Part of a small language model's weights: MLP 2048 SwiGLU.
Each number is 500 + 40 x the weight over the matrix's rms, rounded and kept within 0 to 999. Layers, rows and columns count from 0. Numbers have three digits each.

# layer 11 MLP up, 2048x768, rms 0.0205, rows 1414-1436, columns 576-671
541586504473532470525435557510493511486449587527488538553527526362493545495497505523488545427546561529463513452448442499523515508523484473408532480524559462490460477487438572500520542503564483501539460521499487470542498464506461533452506506474530510495480529528516460488466479501445508469
511563502462540488472472559485460456452497506525605466525517546483495553476479485506581471483493491452532499467521523406539488470499551483559464532565434503497521516456452517482463374463588516569470540545526452466456518494471437458517495451583514496512545603495559520536446469536507522484
510526570492523453511524495498543451542505569473540564499481471480517527496495510536492534449544491501491547464538483496511524526535476500492564533510489529543536477516468517496514459546483427504528567530506450465474487486558518519473536447463469424504479496415557511557517512535493467550
487454502473504530462530536511459465523535494524529485556426501476451456513514508431529455479433542485503525481609490499422468528442484462418554414525470513463519506445533504434546515504494484417529446505578511517548501477495502482543497478446425431428499572522473552545430549487508528547
492496559500560521446497482479525480519538480472473544477491490651462512541487481475489541500540495500461514530466479529526479499544499540467527534479466482476524471438515447507483501561521500532532541514430538513515447495552525463493447537459399482496524467543480506437492505491515480435
440515454526464473464476478449504476511524483402486447541517535482496568546434455518505472519542488537490494466548561520515500496535529467489501532499509583554504512536454527500452518510469520431472446506547513567555483536509492557447577568562518560512450466496464539447544428510483498500
446519559505452505485512466520484488524548477511544490442419559475545465481489488515473548518482494510515472556499486520499574517532543494543531467484488543522491492547498568503481533462461565621543540467457512533481545532528418527511506447498549481449544528484464467488428493472497563495
427504492473443506496509493483448497517550528523464593457554511498488486615582478534414439587509464529488457474577509537493509507497547528624500456449444509557536436439491470471470407515571420539499482487563587511545559526464473515434508502423537443480435585518510473467572479506483435460
488469521506470517554526519383516617461411443469506513539418537547507426476503526475522451462535443515539435468460476511475457508470537528480578427480508472437511508454447544455473464490492463518467499568536483436467557459536431536558511470517568477593501505566489420508496519490423507513
441484543466482485505490517509508471575460520553486497466487476471524478453580551512560523513528491575460476496453511572484487524462479505464520556482464499505507491522509484563478560446398530526533448499535452417523531492533501473479540531422475496573511472499570515522495473485500554585
483495503504499500444539504492449551481470457546497499454460519432465475411387483474513476539504470504437462447547486517546447521515547509526425458557513549456484457485440448507602441535508465568471465470475516517485523482559535489510546458542594496546502572507528526489529527500458486530
537505498474443591498555516503560540520475514494531478495459506495529501461462543486511528403490514549408453568484584469565568479491540493484509511512475503470441477522458503411570553546474485490534471484520469552444581485489458524523487466542475547550467523515523511480549482529510490469
469415485501447440477587451415489541479544571482569448456511444533433552467534490517454494456532526475422484488462615525550447470451476533531499523531461506553539542560553467533537472519486505602474412519493479433497461488531497482402496612488494480505481439443507499503535486450474539455
482465472493504454517536542479564438513523466453453478476458555562480493439549490536499546537502512485565511493524465526502494526493443465461469493494519492473463460466473459502428507499510554484572441487490555486479525526523556488505488459534403563464548562424467487515451454516467507448
518516525521496491464451490573506499463492487530535442503504493498505512526436501445523576536553552462512488481499530499560503578489464469491492541506500499503505462459406492504563481531505452465508526518534563496506485524480538458503466477536560483487454502488486449535522553566538490461
469471538520399498483545517448527498502437454500509462487514487459504484482567496441475540442431541509448515525556536532473483505457524459465464454499525499535503500452472585491508506476527569527493446496536548448470522551542459480485560537533481467553469505413479572491555469518492474536
458573408444533510454545464479484503399509450504523495452502474508464582477515526490503539529470506534475485498459506486509496454462417546500545531514432572567501499499483509531504385498472438521533480507555466452460483557466483613480497511481444509456449521484442492451506564421527548497
548453506527551471472463460513494572541458528489457459525595502473486512550548490501477466412479481522471475476502450504452545581487507522400429519531533505447483511542530467550487535517557481524443521563624517611507488415474556502454537503413464527532527489571466565518460551450516447492
541496540539500509463464448502487437518503507481530499495550523500495508519489519500538536486562522518500514502515492412503554503499485480537512456554499509479531468518501508540492469486455453495518498542527479529505487488475465510537540530502519522442462481446464533524496478451443469456
431493472507499390531493537533536527419513482484552458543474475468452608485491550473471482486423523494461564474564381418459456442504513502445593484541586490539426442493530471535480534501492479501522530417511476603492430533476510407448470545491499531488538477472563477532598556508592475451
513474457564549506533478467524445452489504384477447471510475462485440530535431486493525478566505432490503508505504463516489543498524450479559556449444529485499521492482515487438600467525534575554475539403465501483504532449501517550560536508484461432480489516545564483575451436545500441515
475494570522506557497490518535505507488465519488557491449539499471487499570508449506522498547503452538504499476458581501518482456550501533531466526507497453479490496495498567506469516562516508520451531478518502500491433525414474522479537497498535521432498491481508458507511496488532526540
527525457555479523546508525559453566519518548485488493525532534479478516512520508483523471560522474567485489517470510467468519507522474506470558483444558491450509434537420473493484516426494514501536495505464469475559471474486518515504538541553509464530493496510521517504486500481525493481
# layer 11 MLP down (transposed), 2048x768, rms 0.0154, rows 1414-1436, columns 576-671
569539447506584475514513466487499515494465536440433469524514532501457575457493441538499469495496426480467549505588520562501531514492461504524531502472450564514455538436509526510505478521513568433563503562476483477515577500438503471518530463478536422452530544581496487464423487444452563494
563507519550467486491519525511502535412528448466480446474489479491596517471510485494505489518517354620533496495521511524525529504500542535513484530583491481519526625449533420539533519496507436487536509497541479522541508542514526501482556511511528516446558416469442455418534461478457539408
467490498526517540460458513505504520472500520473536498512480540526559571502617428498514493488514474479536496512526487526501554520478523502472547522491486461500458518483421472459456471544511505514508519415497425498423564474506507494510486518529486568418446452397538518431459435550490450455
551454451509501562547527395503494508476487511466498508515485457448508546496515456493488482524506450453503419431519518538538510473473515521490528512508532574525517509539479504524484526492512495478546415437416522522561524560559491485483511482480524533520535496522461488520445511517537387441
472470445419524454522513534529532514516453455466506464540542533463491497513438547425447471560498609484514520446553510503422538458463486477577492462584558478537503549547463495506442548565479491522508478461495438489589531505447517484492453427546560558543488507444543505491488565495476472551
531561475535507511508418502500493444502467535514504478462463572526484510520473499487503548428461614437609561513513483418554478503456447511495488452428495503464487547508454508530518525511445458535507486467498515445469501512508486489543446403478485434515521569478546485574486507525536499518
545509505451460515501432468500513425461511508491523480439535517487499557495456486479545487553489547501515554509427468522455507497463503538457452489541507511408541537484542493545516488436494461531553520519492453453503473498514533517488448447522496540454524570469492480540487561461468468443
363538600575502571500503573501534541523486462460501454541506425547446446553588510483495546510494494559575508449580496371527567498474476485577457450582382546549477412485546500511497462519559548493477482527542500544495511466529504442545541466538546538558480503533525499499514550496473545536
435493503466479523489460456519464422520514527554560510522498552430517496419520510499471494457492382548527562501484554445523517502528478543502513470436459459489522417523511528601483484505495479467461477442524557477520601478482574542546510551444496510503464511434529415481450474541583459506
506494475559536577565478468507475490495511450486526476513499570534509443460516471501489441493529571494440596506513472402498460536545520491550457489444437538477524519426437408475525481445487455438412562523538488456482593500484502451515549510494445568467464507503445516448452483467500469551
472525440518477557462467463510506473421542618428445426469507591540506512439509446498540498505548483461419493453479505443446484519495484499468453496453437443539532563535494441474451511471439510405487492545466491501473517496541552522529499469502499507562487471483485517444490564430432486592
454499495509502495417444460483534442536498537528522608576491449490546536484555564592463524464466427470544477481472471572455552585575452494558454446526525524535425499474477495538583448440404516521455569507540501550467528432500512520472458528479427455513518474461474434554481531484508523474
426559505546507449503477463456555474472472563484515561498520503540436445545494481532451483505559504451543531554507515555448482558586404555523504471533482504585461493516491524547508494508444472484488436476493508513530455457408479461472449457501493493501428493492445457569443495437519470505
500496466529487518467529559523520516588524440465519421557549470486503511495500458479447518434581554574558427458492515461577512548480565441494519513475452571464484430507528522451583437535460488534486456499478510532597537526544502470522469511521505454488478466524513570551534484523439605518
486544479483507505550523493508546526432450532525457509475507492537487479439545455506484448408463690566526513490535572527503508533521584553436501520473494465486521513485495530484497570504541479518489507462533538512445451599536522591444516441535480477494501531520636553487476494597470485534
518525490481498513475489496534511478515483569456484471528546465581576531421485491497520533545534500470580517536546496484516484413541508494527537519507513538522496546484491521431517480459462390465582502490565471590453484471506513463516492486468477516503489489511494516519396512555465517521
498500555497573464581487524539504460457452529512549491530497552553480444498589563542454482472513540452465534539490491528546438488564447495449463491531522435397511515562517507498445479510489516568517472408557490547508495545456595506469526526517504491550513526477541540426484524449466445614
463488490557508543557520528484462462508409500542505536512403428449468440490472420504505580471446556523513483492567433461561483506515537543495508457525572556496474523475469505548465407519450485516516573497582461545476522514480543510547507426557450487438533542522441530452423486498553539434
533524505494480485550485452484451474487592525508538548484553534590435508501519503491538487502474433532499469437482561543485471538540512479504494548545472533493443495452494609546483471530499540505487497453478576501454500573617563521554490461506519508447503541567515552447448442502464522576
473417491566472465488503492449553506587501501531428511539531586438442491561452528497443612481502418495534450549457491521461501561462485516521545592509507489510463538527481491521477494503442575505561511490496513390561398546527468480563545488448478506522474385415393516504498594518534499506
499528576517443500510487520500473508512469468438584513546497580535409478534495514511466558542456519466480517430557460514542574468488525492440500549385488588522541488488529443463465516502432555556506525410575556561484500529456529407530437489550536538451551504507534542562526526522506559469
475539474525501496527524514481530539541458508507472492522414484531477556425600494465481417484496640482450503480483491510452481492497457427505399491432496499443547477540497482481493527551511516437441518479454563456572465534535534495492522513508536528437489497510472538510501516557492484481
518455511539524546502523440568439484479456518477465463505488512508484382526527499497532474466557509534507497516526508566610417444456455517581546518485422474510449496529469503502434549464510466458464459558531442526546530501479507475522572472492448472455504460510475516528471452476520489478
# layer 11 MLP gate, 2048x768, rms 0.0203, rows 1415-1436, columns 576-671
488471502595475496471532552515611517513476446469475533415475482513556415593456454499485495522475515520481472494524444575497513508496532496544543477473451466499502574418600557524474541506495481600554564520546545514490466508525511526504564496541483526490497432464527443498497479496546542531
442514501556577487503390527477522490474568575488540492518551555529518504512557466548518539544509480468437476522536502539528500478491478422487507550490448484594551436492485502542493446543543448466546500514437478492497512472507489442508451473528455479423501519452453529484423553556459429461
452534502488502478424561445477534471478531493494487473469481519447500488446489534518512541512527446563528440465524456551484501514579501489512481477415529515508467514487513497496491554526458546528526443528424496457514468490531513457551457489441524477472526521527522523536575499445446530455
460545439480526534528465542491463534499455556514563535522463507514477572477552491520465525510530527489432526528481493486527483480443518407485529525473475529516497522504493477557478519463542457539531446504500506538519476521487457567536499491514439565539479516550506544536476544550538467492
451484480525517512451534511462506522431482549479577532468523526475482464518572483456493479487543500620446478458490495439535525456509518544507501536481478550579548519445499493549501511478468478535486473435492485499451513510455515533465595457481470478459516482527552570512516454555481526459
575541504515468526475457485489540460371510523507498526481532492604448557537462430520493468556499543472526588497467510471525568520452436478516540558417493499490517498580618566536448506482450467587515471520586489441529495483555565441472441489530445462480473455453503442442463515482454449439
456481530553489549460508554500510589542463498495527419560477508467442522558511532422534505439458510485483502446492591579530556479453483549474537510445431540528445548508531535477495523426480514545468519460481513410507576495468502484544556484513513540558435521422510512499474478489486590505
529507540499448523494545469543529482519489578478479467523523505502510475585441530548490472481591545577482583518555499420458484477436480496497502507483509488554440450566533481466526581536532482445476530492562597489563553595503487452462472512554520525481512486477445462461469533597504496507
437514531476492526503470516480515464559509432495490423464518535506488496542520496443436478510515446443543458479457484545525464489478498523485506426426487445456460493535492543447604532524501468534503468409521507482491452473513483512522473462499539477563511448491465488503439512472506535557
439518511477506397545593520473546547477449608500503499499542512466515435459465513429489528433447473489493466523589523553484453513429471513471496406451518523533445472512500467463443411454589435488550525480426474484540472482492560519499464476497588488510441447533454464532497461506513459507
489554504449489456513442431538521482496519511481425578514427516503509480548511495562545474545529493562443568512484442418542484422563466540483515464446536458545492511441495482545432560576492507429463558470433528518415538604537484520566519540374458514413429579403522537379543530501494497508
488505539482473404456509548572582524563528545473529542477430507534495441504474524515472463466536467433523402579551522440535530502506498523507451511514538560498552492448525598480468526528484483560457507432446517544467423550470454481496416448489469555498527537434558532506501539527485511527
516463482437444524533499513495581487457491497474496480488525510484536578408529563566507476569467544536465483538452496472482563467460539513414506526543495489452464535542555472550542547486511552532486476501517570518545467516574538506423503489452456459471496474548502495500527486554502513466
478478453497488534530437454443506545443421553518499465496458510504526483516572487531511420506519461446542532476513467515459495488474489497525602477505425455490445549522520569479504485510544543479523542547451492465536470493405557515526493517475504571485447491519552449496508536524570425494
429484452484496475575451520469499495447441408490526525575509530512468542561561494489515432440525524484447594448517529523475481499533478564419474492548499439451491490496500519513514462550477491493478475485448545516537487489423454572453559461467555520368542501537538507500534457560523522494
525441413526507494501449497458461528478508445501485465465444451524547421501498578532475456560525499453527470458504531511485523511445520446527429537508496423431422475496490476547538511426457541545513513511528504582499522520446512491451469528502513491494423537494594437479480478472471472519
538466521463446526504493460521500450591489430478501489502558539520573528421516466505537503509485507518554478564475511524474474464464448439531473410508489486462507497478496510506576480517521495464536584428474476483507464542503525479521477504494522475546485536553448525558447500547511434522
495511546543506460475518474508432446474530517450478601455538518474458550591558482535461463510508485498523477422428476521540502468464524442514396500512479525500545534481528533457468469468525559530497473482486489467473509462513456530479504461524433531429491574478534469537504465543509476501
454481491493463573479564502523459498525486482485439500506492392517541465568503432528501443570501482506561463519459506509495494568561473516505545547454581556560519505512499522478474537534436510543391556474497537520504508547505484446549489492576470410512540473463495441546597476511485441423
530508434507450522514549434504537508457511466578500463511481453486440498457539527496531502548523521470486561509489484527499471479491574476566518480465434504554475521561504511519528459502537473563470533457548492529551512521512513545485578471479408520562524476501508535511522523500493463536
465551493509554506543489447573427455472467464516513439499561464504419536551482485440499529529484474483511478431417484570468480510448434473562504499489441503534562528518443443573494503458528526563506477484451435497463444492543471522454570552485509524488449507555454567531529556540526462550
498493479480486508488523469468532537470483519528511478451448555449545497483526476521516427523502504498476513509461425489531513460479528480578495559511520482521488434524503538446458536500573569478551474484494472565487533526492535497466413515505477509500537523464432460439499539562519512478